Each number is 50 + 15 x the weight over its row's rms, rounded and kept within 0 to 99. Layers, rows and columns count from 0. The size before them is the row's rms in percent of the matrix's.

# layer 2 MLP up, 768x192, rms 0.205, rows 339-393, columns 128-191
102:43 42 67 55 60 32 32 15 63 50 50 20 47 54 26 39 47 38 43 57 67 53 48 59 35 82 43 48 51 53 60 46 69 29 59 29 70 47 47 65 28 53 77 45 47 55 44 71 59 38 37 30 33 52 02 19 50 36 40 55 54 62 31 63
094:39 34 48 58 51 39 53 57 72 33 51 69 76 60 63 52 62 53 53 36 59 75 27 50 65 57 45 44 31 59 32 56 88 47 57 56 46 47 53 53 42 40 39 38 68 58 49 50 53 59 49 59 50 59 59 66 56 49 52 48 79 43 48 26
087:51 29 16 39 15 41 53 12 42 75 51 71 35 30 62 42 51 61 53 63 58 80 43 53 45 26 69 29 30 69 17 29 53 73 46 29 53 38 55 54 64 37 43 53 77 51 50 45 49 51 55 34 51 76 44 57 56 92 70 28 39 63 73 41
093:63 59 65 53 73 71 72 26 46 14 44 43 42 68 50 40 50 73 69 45 46 72 51 68 54 44 49 54 60 17 63 58 47 62 32 59 33 54 58 29 76 49 46 56 64 53 32 48 23 20 42 62 70 41 65 64 54 28 44 44 16 72 38 43
106:65 40 51 68 38 48 43 26 67 52 12 46 48 34 43 55 51 38 67 49 63 36 67 46 36 71 72 16 20 52 70 49 51 60 38 99 61 57 52 53 37 65 37 56 49 39 75 19 55 80 60 73 34 51 43 74 13 50 24 54 84 56 42 45
099:74 76 63 43 47 58 49 39 96 44 55 88 36 45 40 33 18 37 35 55 50 47 40 34 44 73 67 85 42 51 61 50 50 40 39 49 35 42 32 34 50 39 67 42 15 46 38 53 54 51 62 41 73 10 59 42 61 44 74 55 34 73 59 65
109:71 37 68 32 36 45 36 58 45 48 51 32 53 46 57 42 55 54 56 62 33 65 52 99 49 51 55 56 42 59 47 50 55 45 56 50 57 60 39 69 50 56 27 58 52 40 36 53 24 41 26 45 39 55 56 52 71 51 62 46 60 61 51 54
090:52 65 54 29 48 49 61 41 75 48 30 21 42 68 52 56 43 87 27 88 29 75 38 30 36 38 61 55 55 37 50 49 52 56 77 69 57 54 39 40 47 31 45 52 47 46 23 15 42 35 59 52 53 37 51 56 81 54 48 52 20 37 48 37
097:52 00 37 74 50 49 50 51 33 75 34 67 47 42 48 68 37 70 51 42 89 42 22 34 65 46 55 49 46 58 58 30 41 47 41 56 50 29 34 52 68 34 49 45 75 55 53 63 28 43 53 46 55 43 53 25 76 38 18 56 58 57 57 47
104:46 40 56 49 41 63 36 41 49 37 38 41 55 65 50 56 56 52 28 22 60 52 44 48 56 78 22 58 65 62 46 24 29 57 25 42 72 48 30 73 34 57 52 41 30 68 11 71 58 24 73 56 43 30 36 41 37 38 37 49 59 22 46 41
104:78 55 40 44 37 51 64 46 49 55 25 28 30 48 60 79 28 37 67 57 64 43 53 51 64 46 49 35 69 39 62 59 58 42 38 74 56 63 54 34 44 57 36 65 57 66 59 56 50 39 84 78 33 86 39 47 42 48 34 53 45 53 45 41
100:43 60 52 54 38 50 26 45 73 44 32 66 39 53 42 57 78 37 34 46 56 74 68 50 71 57 12 36 73 41 50 65 61 41 48 71 54 38 48 43 43 22 62 65 38 32 61 48 58 51 43 22 44 41 18 36 73 30 43 54 46 52 47 44
095:60 46 45 41 43 41 56 35 99 52 44 60 41 16 28 36 59 35 42 47 29 61 52 58 46 64 45 11 50 36 36 93 63 17 66 57 36 55 42 58 57 39 54 68 22 36 69 83 45 44 31 42 67 29 39 37 43 66 59 50 66 60 37 50
094:56 54 71 70 47 39 46 41 07 38 54 41 63 36 59 29 59 49 62 50 49 63 52 70 34 62 53 68 49 58 55 60 63 81 64 18 47 27 41 51 34 65 36 69 57 56 63 55 20 41 74 55 67 50 35 59 15 64 40 56 79 33 35 68
096:72 42 51 35 60 74 52 37 34 21 46 31 39 54 37 44 41 52 73 66 41 64 17 52 57 40 50 52 43 50 72 55 47 53 54 78 57 34 68 80 72 54 36 37 39 26 57 40 24 43 49 76 65 33 60 49 63 60 19 33 78 89 28 43
102:31 48 30 75 43 40 37 63 69 51 56 50 37 28 71 49 60 63 23 55 52 43 52 40 41 55 70 37 39 43 81 62 58 25 46 57 56 47 60 56 63 57 64 42 60 54 62 66 51 35 48 43 53 56 16 49 65 63 60 60 54 48 62 50
095:34 47 44 54 25 41 42 54 47 53 39 70 54 39 53 33 65 55 62 55 50 20 52 36 58 65 70 09 26 63 66 26 57 15 30 56 55 32 75 43 68 46 46 58 64 12 68 33 37 46 73 58 40 54 74 43 63 46 46 57 50 52 53 56
096:37 51 64 18 38 61 53 36 50 56 37 53 45 47 55 78 32 46 69 92 58 59 45 73 66 71 24 60 17 44 44 63 00 52 40 51 46 50 41 41 69 65 57 58 42 48 26 39 61 38 58 51 79 62 52 44 46 51 53 37 36 72 51 58
087:60 07 43 61 32 50 56 32 46 47 53 46 55 49 67 56 62 48 41 20 55 27 27 41 47 69 85 81 53 45 76 44 36 67 56 75 57 30 63 66 58 00 37 50 49 48 52 47 52 61 66 39 63 38 51 40 56 87 71 45 56 49 44 43
091:38 37 79 63 21 45 54 38 17 57 66 40 51 57 49 43 67 55 39 75 69 57 46 64 60 28 73 58 18 49 67 75 29 74 80 48 51 36 33 51 63 33 77 45 51 56 57 46 41 30 46 53 62 57 49 35 34 34 40 39 59 52 69 64
093:53 53 57 41 79 35 54 59 36 36 27 25 78 37 43 59 51 68 58 72 58 65 56 80 53 32 48 54 35 68 62 49 34 33 58 59 74 49 50 35 56 45 35 44 58 46 41 37 41 47 64 45 26 51 35 31 63 44 45 25 70 58 53 14
093:40 52 49 61 39 48 47 24 78 59 59 65 65 47 38 28 40 49 70 42 33 57 03 59 44 56 49 42 30 42 36 46 50 29 61 73 53 69 92 52 41 20 33 62 79 43 73 57 62 56 33 51 48 40 80 58 48 55 53 76 52 57 50 55
101:67 42 31 42 66 88 52 34 55 44 56 73 59 42 50 56 70 38 28 53 38 42 43 62 50 37 22 55 46 67 36 51 32 55 39 28 88 38 59 22 33 28 29 43 46 64 56 55 41 47 52 46 28 36 39 62 64 48 61 38 91 64 43 37
098:59 57 62 53 56 53 29 49 29 51 46 43 63 63 35 60 50 38 46 95 45 64 55 48 58 31 46 63 32 81 15 49 45 77 30 71 75 39 56 56 65 03 55 57 54 54 53 39 23 30 75 64 63 36 69 52 70 58 19 44 34 83 49 55
104:68 42 36 56 35 74 63 63 58 78 53 35 41 51 28 63 61 63 55 56 58 51 35 39 35 43 58 36 45 42 46 38 42 78 52 67 57 56 50 60 37 30 73 47 44 45 68 55 58 43 76 43 32 52 52 61 58 41 43 34 55 53 40 43
108:75 35 43 46 34 58 58 56 54 46 26 49 63 46 94 53 37 56 45 63 59 34 44 16 63 38 50 48 59 61 47 65 60 35 54 69 64 41 63 23 62 69 60 31 29 42 60 45 26 59 52 47 51 57 19 33 36 49 46 71 36 69 50 59
104:29 50 35 71 83 45 34 55 41 18 50 29 52 36 51 47 70 32 22 55 28 63 81 56 40 51 40 61 37 60 55 49 47 46 50 62 41 53 43 44 41 70 28 27 59 10 57 47 54 54 51 42 47 59 49 61 74 32 57 55 62 57 57 47
125:38 49 72 54 48 19 32 29 59 49 67 61 35 21 56 32 38 33 54 33 60 66 46 63 72 65 57 14 25 38 37 26 43 43 73 64 55 58 47 69 48 47 46 66 51 57 41 79 50 57 53 69 67 54 43 62 58 50 46 71 48 67 32 47
092:49 69 47 42 24 44 60 33 63 43 52 40 56 62 38 64 21 44 34 60 67 54 54 68 56 62 87 77 44 38 44 46 60 38 46 42 69 34 38 59 59 25 37 52 29 28 55 30 65 40 56 43 12 63 57 35 49 65 58 31 49 40 47 67
100:51 30 51 42 65 40 30 43 53 42 56 53 49 41 25 68 27 70 60 59 54 42 48 49 47 58 41 57 69 65 68 50 86 48 70 60 49 11 68 52 56 53 45 45 59 56 57 65 48 40 46 57 40 73 41 21 51 66 41 60 87 39 42 37
097:48 59 64 30 54 47 80 27 30 59 19 29 46 49 39 07 32 79 40 40 40 12 60 61 54 46 47 66 34 67 45 46 69 27 43 68 37 54 32 55 43 49 36 70 46 44 28 71 18 50 36 41 44 64 47 28 39 44 49 46 60 58 33 61
095:73 24 65 56 66 94 57 33 27 46 69 54 49 46 46 82 44 56 36 45 48 59 29 58 51 53 28 31 48 38 50 75 30 69 54 46 75 71 45 62 27 56 38 39 41 59 58 80 43 41 44 52 76 84 54 52 26 57 51 51 25 41 69 38
101:79 61 49 50 47 57 53 40 65 42 52 59 49 43 59 40 42 60 67 46 36 70 66 31 46 37 78 60 63 63 46 55 66 64 51 46 33 49 47 66 59 46 46 35 50 50 49 50 25 36 51 25 28 40 65 26 30 62 67 42 48 48 32 36
092:38 43 71 21 65 83 52 34 50 54 54 27 65 74 67 36 41 43 47 47 43 38 83 68 40 40 48 54 30 66 64 62 55 31 47 33 51 53 59 45 50 54 49 64 66 31 54 47 58 76 62 33 60 35 33 43 29 48 76 74 57 44 40 56
090:65 76 50 37 39 31 52 35 58 46 55 43 85 48 50 59 83 21 58 54 29 64 43 47 60 30 61 46 52 45 42 65 48 48 56 64 52 52 59 46 36 69 52 12 55 39 44 37 54 51 54 29 69 56 30 57 63 67 50 75 45 25 65 55
094:42 49 51 69 64 26 47 34 44 79 54 34 42 13 44 46 47 60 69 56 45 60 49 65 42 49 21 21 43 71 70 68 53 67 66 56 38 60 46 93 39 53 55 59 53 26 52 48 60 26 73 93 44 33 46 77 28 63 43 50 65 23 27 65
100:59 43 44 69 57 52 43 55 65 41 43 27 48 46 52 71 59 33 44 43 31 50 42 52 52 59 81 56 53 56 05 59 65 64 50 66 56 30 54 66 85 32 31 59 55 41 38 57 81 17 57 80 71 52 49 66 24 48 69 35 76 33 32 69
091:57 12 66 39 37 45 78 47 16 53 48 72 54 80 65 38 22 32 57 71 41 49 35 26 44 61 50 65 34 54 64 53 69 47 77 44 52 70 47 43 27 42 44 43 39 45 49 29 29 56 57 39 29 29 43 30 64 67 38 55 39 42 43 52
116:43 27 38 70 20 44 81 58 51 40 46 49 51 68 57 58 56 73 63 62 57 77 56 74 51 66 33 53 53 46 49 47 41 58 66 59 76 43 62 50 39 49 76 51 46 41 80 53 40 24 42 45 36 36 72 59 42 51 51 69 39 61 54 52
096:42 54 33 70 30 42 56 50 39 55 56 17 72 42 39 49 72 46 51 44 41 86 58 59 42 64 26 42 61 82 80 55 66 58 67 38 54 37 37 51 59 47 65 25 60 73 71 74 56 34 23 20 49 44 63 52 59 32 67 35 20 67 51 55
114:49 54 41 45 37 43 28 52 19 30 63 63 55 49 47 42 63 33 50 61 53 65 71 56 38 65 24 31 34 50 49 52 54 36 47 56 58 57 56 47 64 30 57 46 54 73 33 66 64 41 48 79 72 39 41 63 80 74 77 57 69 40 77 54
111:37 43 61 62 29 62 51 86 25 36 54 35 60 50 41 68 31 76 54 46 38 56 51 22 34 44 14 23 65 70 58 52 28 33 64 35 62 52 76 52 30 42 53 36 22 60 56 73 57 52 45 46 46 47 33 63 67 45 62 75 70 40 30 53
100:66 34 26 56 64 38 42 59 39 35 49 44 81 36 72 47 69 64 41 60 45 42 53 62 46 99 38 71 63 42 56 35 57 59 20 51 24 49 21 52 29 43 04 31 69 38 65 70 63 51 45 61 41 39 60 50 80 51 74 50 70 58 63 59
096:79 63 31 55 58 44 51 45 28 66 44 74 35 37 46 60 78 53 83 39 45 38 63 06 35 71 67 44 66 53 56 45 69 33 32 70 64 54 79 31 52 49 57 54 50 57 52 43 21 47 79 41 66 62 55 73 41 63 34 58 57 68 11 64
099:37 39 61 59 77 43 69 41 41 54 64 28 53 68 61 54 66 47 34 42 63 60 72 68 21 59 45 25 32 72 50 33 61 50 72 46 44 61 29 75 61 35 31 78 37 39 36 31 67 65 54 57 66 61 55 37 58 74 54 20 57 21 46 44
104:21 26 46 72 69 66 49 55 75 47 59 58 30 37 18 31 79 45 52 47 55 59 38 36 43 49 50 30 30 27 62 24 41 13 51 42 28 41 38 63 36 43 33 43 39 43 65 78 13 49 57 47 53 56 80 59 31 69 34 61 38 51 54 53
094:71 34 75 63 40 57 41 43 59 77 64 45 38 35 75 64 60 49 30 46 32 48 38 61 44 61 27 49 79 45 63 45 51 59 56 46 65 37 60 24 58 33 53 26 38 22 57 52 68 51 55 77 53 42 58 50 68 46 55 48 83 76 66 35
103:52 20 44 64 43 65 51 39 44 55 72 44 45 28 52 43 48 46 58 53 24 69 44 48 52 44 69 69 35 35 41 56 62 76 66 66 51 61 53 36 44 71 66 59 38 53 67 58 40 37 48 40 63 53 57 45 00 42 38 63 41 78 47 62
106:77 54 47 57 60 66 52 40 42 69 47 58 49 52 47 33 51 25 25 79 49 73 52 56 70 50 64 62 52 76 55 40 48 40 56 48 46 33 40 75 53 49 33 62 88 60 46 25 46 71 56 43 79 43 78 33 15 16 59 46 69 34 35 55
108:42 49 71 46 56 20 28 47 43 69 50 41 57 59 72 47 51 61 50 54 41 54 68 59 33 56 32 87 48 63 42 56 28 73 53 51 53 50 55 41 24 56 70 43 58 51 61 41 62 25 46 52 64 71 55 50 60 47 45 50 35 42 57 50
097:32 74 62 66 27 66 57 29 64 27 58 41 52 64 62 53 33 53 59 55 47 47 34 51 53 35 59 74 52 41 80 67 79 56 37 57 55 43 50 66 47 29 74 48 58 59 69 50 68 55 47 38 38 49 22 48 34 78 49 78 21 67 50 39
086:57 48 49 65 40 46 47 43 55 06 46 50 53 62 31 39 42 60 34 12 69 35 67 44 50 47 30 61 48 54 78 38 53 43 62 61 18 49 55 41 59 44 42 31 47 63 11 43 56 51 42 44 49 23 61 45 55 62 54 26 70 43 59 68
102:48 71 33 45 61 53 51 55 39 75 58 20 73 31 35 53 54 40 43 68 44 41 58 54 48 49 36 50 60 25 43 62 49 57 10 63 57 53 61 37 62 15 34 58 34 52 49 55 47 60 82 36 45 37 42 58 79 65 51 24 45 47 58 68
098:73 48 46 43 51 52 32 52 45 34 57 46 60 47 42 26 41 43 51 79 38 47 53 63 52 33 61 49 60 83 51 83 38 67 66 62 40 64 54 62 48 59 38 40 24 32 50 54 78 48 22 68 30 63 46 54 53 52 26 62 53 45 58 50
122:49 40 29 48 55 56 36 52 09 56 49 47 50 66 54 34 80 82 55 37 58 53 19 70 60 44 69 62 49 29 38 69 46 57 33 56 64 71 49 66 47 03 37 38 19 57 74 71 42 43 26 72 70 33 42 89 63 73 39 58 50 60 38 29
# layer 2 MLP down (transposed), 768x192, rms 0.204, rows 339-392, columns 128-191
098:33 41 49 42 61 55 19 67 54 55 64 57 57 65 34 20 62 39 61 54 26 63 45 48 57 46 67 46 66 44 50 47 38 80 43 47 43 61 43 35 91 49 58 53 42 40 33 66 30 35 47 33 13 57 45 48 33 63 25 93 71 55 66 42
096:71 57 28 52 42 43 37 59 36 61 64 33 52 58 22 51 44 48 31 47 79 28 69 24 67 56 48 42 50 32 51 40 62 62 48 59 41 31 92 55 44 48 32 64 56 34 81 84 42 46 30 32 22 56 57 51 39 50 55 62 34 49 45 84
082:53 55 72 46 71 72 27 46 56 71 55 43 41 43 54 31 64 22 56 60 48 54 62 30 24 46 48 29 39 21 55 45 40 21 57 52 26 62 48 50 42 82 44 53 68 93 64 54 48 58 57 56 50 71 51 69 38 38 55 74 66 48 41 56
102:68 34 50 49 66 44 54 39 52 66 38 41 35 64 24 58 45 27 18 45 53 79 84 66 59 31 88 47 57 75 65 58 48 40 75 50 31 25 53 47 74 39 63 53 39 59 61 53 67 49 32 36 54 61 72 50 27 56 58 57 47 51 12 47
105:31 62 63 59 59 52 40 33 51 71 55 55 53 43 67 57 74 34 41 29 43 28 34 31 55 47 27 56 42 71 44 70 39 36 34 25 55 68 51 62 53 67 80 41 51 51 56 52 34 42 64 70 45 54 38 50 57 56 64 81 48 65 67 52
102:38 76 55 59 37 41 76 42 85 60 48 58 50 43 68 28 30 36 54 24 63 47 49 51 29 41 66 33 48 77 57 51 30 61 42 40 50 58 36 76 44 50 76 49 43 44 39 53 75 57 24 28 53 52 74 69 55 20 79 65 68 30 28 30
106:46 36 49 43 85 68 49 51 60 68 79 44 48 35 37 68 69 44 42 40 46 61 32 41 49 73 51 76 55 35 46 36 41 38 63 51 52 57 60 39 48 36 49 67 52 81 33 42 38 51 42 63 28 48 64 62 38 11 54 75 16 58 42 45
096:26 73 59 40 51 52 52 60 27 52 42 39 67 41 16 55 25 52 45 51 37 65 65 54 70 63 44 46 54 71 22 48 47 49 50 35 36 68 61 46 62 65 72 71 36 59 50 49 45 54 52 67 30 69 21 80 43 61 41 60 18 44 82 32
093:36 57 49 53 43 48 46 85 33 82 54 65 73 48 56 24 24 47 47 56 42 58 54 65 30 35 44 34 49 74 55 56 45 37 36 43 39 70 47 52 60 45 70 73 51 26 55 31 58 54 37 72 27 56 70 50 58 43 51 74 42 27 77 43
096:46 44 31 26 48 59 45 68 41 64 64 36 64 38 73 31 34 22 48 45 73 62 67 72 48 52 44 35 37 45 53 45 53 46 59 62 18 58 47 70 87 58 41 27 47 38 55 66 49 56 47 60 57 59 32 50 22 36 63 45 30 70 94 30
102:45 45 46 60 35 59 46 42 53 57 56 58 31 30 35 55 53 76 45 31 56 42 60 72 27 59 51 46 16 56 31 68 45 68 58 34 21 25 57 64 47 65 83 51 46 43 54 38 40 11 54 31 56 54 50 78 43 77 67 53 53 57 50 54
098:61 44 74 35 76 44 59 43 50 71 42 44 36 50 40 42 63 45 43 50 41 45 49 40 64 28 51 45 40 64 44 41 42 40 69 34 34 45 53 67 32 59 53 16 67 63 48 49 39 33 45 47 64 49 58 54 51 41 58 99 39 46 58 45
096:47 51 35 45 24 78 00 50 54 36 50 40 46 33 50 28 28 68 61 42 65 72 50 69 77 56 54 29 66 56 41 53 61 55 49 87 50 62 58 51 70 59 56 47 41 50 36 57 34 49 38 38 70 56 47 54 14 38 67 48 33 50 51 47
091:60 45 50 43 48 57 61 57 62 53 62 47 60 49 29 67 35 77 47 49 51 53 40 44 72 48 22 37 41 62 58 33 55 68 29 56 49 61 61 28 62 12 55 23 31 46 59 43 41 60 40 56 59 97 47 45 51 48 48 47 45 56 58 32
096:12 53 52 59 62 77 32 51 38 57 76 28 54 51 36 77 39 61 55 73 47 48 59 61 59 36 48 40 54 53 67 74 50 31 82 48 49 55 51 28 68 55 58 65 26 53 44 63 56 44 19 36 48 50 48 49 45 33 51 68 45 25 75 57
099:35 23 42 73 63 37 19 57 52 50 57 64 81 50 61 56 23 57 53 56 51 62 55 49 42 53 60 36 46 40 52 68 52 62 52 75 41 70 80 46 29 49 64 36 41 33 45 51 48 65 23 41 50 75 51 33 20 20 65 32 19 42 38 22
091:82 62 72 57 41 73 38 59 25 82 62 34 50 53 38 44 34 48 54 54 59 78 36 42 56 48 45 38 38 65 57 81 42 39 83 68 65 40 65 64 44 44 57 53 70 59 44 27 34 59 35 76 57 62 46 87 46 31 81 63 30 31 49 24
097:44 71 24 39 53 55 52 34 82 58 43 27 84 38 45 68 86 59 51 31 37 55 54 55 47 65 44 57 71 54 55 37 35 55 68 48 16 51 49 47 23 45 40 50 14 58 58 49 35 40 34 55 51 66 53 40 56 84 41 52 60 63 35 48
084:37 40 52 52 65 44 50 70 20 49 36 45 55 54 67 52 62 58 37 39 84 51 60 60 35 14 62 47 64 56 65 73 41 20 59 48 26 69 47 70 35 41 29 61 49 69 26 34 53 56 36 33 49 59 44 45 54 56 63 62 43 29 57 49
092:55 45 51 50 60 50 42 55 52 49 66 37 54 59 51 56 26 44 41 64 26 44 55 24 41 60 37 38 62 28 14 26 66 38 64 71 57 52 47 49 42 70 68 49 20 57 44 86 59 43 49 53 30 34 51 45 64 67 52 59 52 68 36 50
088:33 16 70 50 50 45 65 47 65 47 81 66 45 54 37 58 48 46 53 50 49 31 36 50 45 40 56 64 58 47 27 62 45 61 50 60 49 37 55 42 48 51 73 31 56 47 22 55 74 46 11 21 64 23 47 76 37 50 44 39 66 60 55 52
086:53 49 28 68 61 62 70 39 62 47 80 60 47 50 26 28 52 35 46 67 48 64 72 75 58 45 36 59 72 36 41 30 63 31 17 48 50 75 48 25 41 26 53 38 43 63 29 67 35 36 56 53 30 53 63 59 36 42 58 63 70 24 78 63
098:47 51 50 32 45 50 35 57 79 27 60 34 65 53 57 19 11 69 57 74 49 41 79 49 41 80 76 42 34 47 45 37 59 41 39 57 40 68 46 59 43 48 63 36 43 61 44 53 47 56 44 39 43 05 41 47 55 50 61 26 69 44 26 58
095:45 65 58 60 54 50 30 69 41 70 72 29 46 55 38 41 70 59 77 57 77 71 37 50 48 25 15 54 38 60 51 46 32 46 72 13 39 28 77 50 46 53 49 51 02 51 51 44 47 71 51 65 58 57 66 62 46 64 50 46 66 60 49 37
102:88 48 26 06 43 64 40 29 42 49 47 67 50 49 61 74 51 35 24 54 56 54 43 15 70 50 61 33 25 23 48 35 51 49 22 60 43 56 61 52 73 37 52 47 41 43 56 38 55 61 66 41 22 50 61 43 32 72 61 60 48 62 26 50
109:46 39 55 43 56 50 51 70 19 57 38 63 59 65 63 35 47 48 25 69 69 29 59 28 45 38 37 64 33 21 31 59 79 52 68 36 77 47 43 29 73 65 43 61 45 44 39 46 23 29 54 65 32 57 44 76 42 39 71 99 46 46 81 39
096:48 31 53 48 51 63 62 63 37 42 64 40 62 58 25 25 61 45 34 65 47 58 32 60 25 61 55 46 57 24 42 42 35 76 57 53 49 66 52 43 35 75 57 44 46 40 54 41 46 31 47 71 28 88 69 50 22 24 72 64 28 43 63 29
120:39 59 46 58 54 44 44 67 59 45 79 60 32 20 60 33 62 41 51 32 78 47 70 48 67 50 59 40 42 47 53 56 44 43 60 47 59 24 28 59 37 48 44 72 54 63 53 39 31 95 59 74 39 53 67 32 66 50 44 76 44 59 57 53
089:52 50 43 45 85 37 40 71 39 33 92 84 50 40 38 43 41 54 58 50 52 65 51 43 36 48 47 42 80 66 64 73 33 50 33 62 47 53 51 51 62 36 48 08 39 42 38 76 24 53 57 78 57 59 55 69 28 48 38 67 59 69 39 68
108:48 57 61 38 58 32 42 49 52 64 41 10 74 51 43 89 48 45 80 79 49 59 53 62 74 71 58 37 42 57 56 31 43 52 56 29 59 48 40 45 63 60 45 23 42 72 63 49 68 53 43 23 35 54 45 48 46 32 58 48 67 74 36 58
100:72 43 61 35 52 36 62 50 45 76 43 48 57 41 71 44 14 70 76 49 38 49 49 78 45 37 49 39 44 60 27 42 78 64 62 53 63 76 58 71 71 21 57 41 43 52 55 27 56 49 38 58 35 50 44 57 50 70 53 67 57 33 44 33
106:56 52 63 87 87 21 31 33 60 52 80 26 51 54 53 50 42 61 37 26 63 57 75 54 59 58 79 56 42 77 25 51 73 43 63 57 66 77 36 32 52 82 61 51 83 56 59 37 39 55 53 56 60 58 53 44 58 50 49 64 53 46 34 51
103:42 67 45 44 24 71 27 40 52 51 38 42 80 20 76 33 36 70 71 47 41 45 34 48 47 52 80 58 49 34 34 50 67 58 37 47 48 41 60 72 50 51 34 54 51 40 52 45 35 60 20 48 49 49 15 55 46 62 50 41 54 48 31 32
098:47 47 38 65 69 40 59 59 36 34 59 27 47 67 38 70 40 45 31 87 33 62 32 52 42 42 32 57 51 63 30 77 24 42 42 63 47 50 65 32 78 32 55 56 43 74 43 86 43 61 39 68 56 59 59 48 41 62 26 29 35 15 52 64
084:48 53 59 68 50 39 31 48 70 57 74 51 63 40 81 48 55 69 27 08 52 43 49 52 68 43 60 51 46 21 23 04 47 47 74 48 54 51 30 58 31 62 56 53 53 39 31 64 53 14 44 55 34 47 83 55 22 61 51 68 68 56 58 50
104:42 47 48 68 25 41 62 53 27 52 47 43 59 49 41 61 76 41 70 42 32 31 53 60 51 50 65 43 41 60 50 75 68 53 31 55 67 86 58 44 09 72 71 77 48 48 50 80 45 66 35 63 54 77 41 49 46 39 19 61 35 69 23 39
108:16 53 52 45 61 07 25 50 67 52 62 65 59 60 59 64 50 26 51 49 52 55 51 46 64 53 60 60 44 39 13 38 56 52 33 49 64 40 33 43 46 72 42 33 46 58 49 82 43 28 54 61 61 36 69 27 38 49 70 67 80 52 66 56
096:57 65 45 57 58 50 50 75 62 54 53 26 71 45 36 75 51 42 69 43 54 64 54 79 57 21 35 43 75 38 64 47 20 27 57 43 47 52 52 31 50 60 59 40 46 30 65 61 51 61 52 64 54 47 64 41 48 70 44 51 38 61 74 44
110:39 43 43 80 60 48 78 49 54 60 60 49 15 57 16 38 39 60 69 76 74 60 44 68 47 81 43 40 48 75 59 55 32 25 57 24 67 40 67 13 41 44 67 61 62 63 63 44 63 42 50 54 74 35 67 51 36 66 51 63 11 48 55 43
098:48 60 39 32 62 48 39 51 39 43 40 53 16 55 12 50 58 32 76 29 56 37 67 50 36 51 47 58 59 42 63 51 44 45 69 64 29 41 55 47 63 46 54 35 32 48 49 64 55 44 65 43 60 11 31 59 81 52 34 62 60 45 73 43
110:52 48 49 44 37 41 27 42 59 51 75 52 53 47 55 40 49 59 37 35 42 58 59 64 63 80 45 55 37 70 65 77 53 23 23 74 38 54 34 15 42 43 44 41 50 62 55 29 29 42 43 69 60 58 74 46 77 60 64 32 64 48 40 46
129:31 56 89 53 42 65 39 36 21 44 48 37 71 54 50 63 35 47 59 61 34 40 42 47 83 27 38 44 73 62 51 66 38 08 68 81 59 41 53 76 46 65 63 44 15 31 51 50 66 62 40 39 38 41 43 62 64 26 52 44 43 63 60 71
094:65 58 44 60 55 50 72 72 40 43 61 15 52 46 43 58 65 39 26 86 47 31 54 47 45 41 56 57 54 57 57 52 52 51 44 52 47 32 66 33 50 86 26 55 66 52 62 33 54 39 57 60 49 57 71 53 49 69 70 20 44 70 48 36
094:99 67 43 58 69 37 73 59 51 43 61 57 48 49 18 44 51 44 68 68 62 17 46 58 74 53 69 35 53 24 68 35 30 55 48 19 40 65 51 48 46 52 71 45 37 52 21 63 51 42 46 25 59 62 22 63 46 39 75 49 63 33 63 25
100:75 50 58 44 62 65 47 41 50 25 57 41 52 67 27 43 61 62 31 40 33 47 61 31 24 54 69 66 52 22 45 07 46 63 64 73 53 56 46 58 40 51 39 54 24 60 62 58 58 41 43 71 59 80 25 48 44 42 47 20 49 36 67 51
103:47 52 46 61 34 58 55 56 41 75 63 66 30 30 38 50 68 35 78 61 44 43 70 58 31 46 50 34 62 24 34 57 76 75 75 55 32 41 51 77 60 67 23 41 56 40 58 43 36 37 68 57 46 29 25 52 50 71 67 46 33 79 55 37
095:78 15 56 56 62 37 39 63 32 45 34 50 55 58 70 60 72 52 69 52 60 37 72 59 60 50 53 50 70 38 66 53 40 34 41 46 34 78 42 38 37 62 62 38 10 47 35 30 18 81 39 48 38 47 69 48 32 48 60 40 77 80 70 35
106:48 43 46 86 55 61 48 51 57 35 99 44 42 53 35 52 46 68 25 46 55 60 53 67 21 51 46 30 48 67 28 60 44 40 47 54 47 58 50 54 55 79 44 59 70 65 36 59 79 52 59 43 78 44 45 39 51 42 35 41 46 61 46 24
095:57 77 39 65 56 26 23 69 54 64 76 70 68 20 52 49 64 52 55 63 34 48 69 39 55 68 39 51 75 53 66 46 31 55 26 26 53 52 24 21 51 61 57 69 56 73 49 56 42 70 70 46 50 71 39 39 61 42 50 63 33 59 75 50
109:45 30 60 38 64 42 30 30 54 45 46 40 54 57 49 33 47 56 58 48 56 59 64 40 66 68 55 46 38 60 17 58 53 53 70 62 53 35 89 26 44 26 61 37 73 68 53 39 51 54 81 75 65 75 32 61 54 49 59 57 52 40 36 58
089:60 60 71 51 55 58 02 51 91 85 42 53 53 41 51 52 63 57 49 48 39 33 49 36 62 64 46 42 57 46 74 50 46 74 41 36 38 41 65 34 47 52 63 49 57 61 44 34 45 48 57 46 62 65 67 55 68 45 41 71 69 56 61 37
089:50 62 50 47 48 48 45 64 13 66 41 55 76 46 48 26 41 40 42 45 55 31 26 37 61 64 61 95 64 48 38 68 33 39 35 49 46 65 27 59 67 41 63 62 48 62 32 34 00 40 34 46 46 56 47 53 56 33 46 54 56 34 43 69
098:27 65 53 44 42 80 58 52 52 38 47 58 53 48 72 29 57 51 68 30 30 55 34 63 52 41 35 45 63 22 39 42 43 66 40 48 36 92 55 44 43 69 33 55 40 27 73 51 58 55 27 48 39 34 26 45 54 42 58 59 54 37 44 64
097:57 62 50 48 63 48 46 47 95 46 00 19 58 53 61 59 38 62 53 56 43 71 51 14 68 66 69 62 34 38 37 40 63 49 30 38 10 77 71 51 50 46 41 59 41 59 68 62 42 89 37 58 77 35 58 64 50 39 39 62 44 60 53 74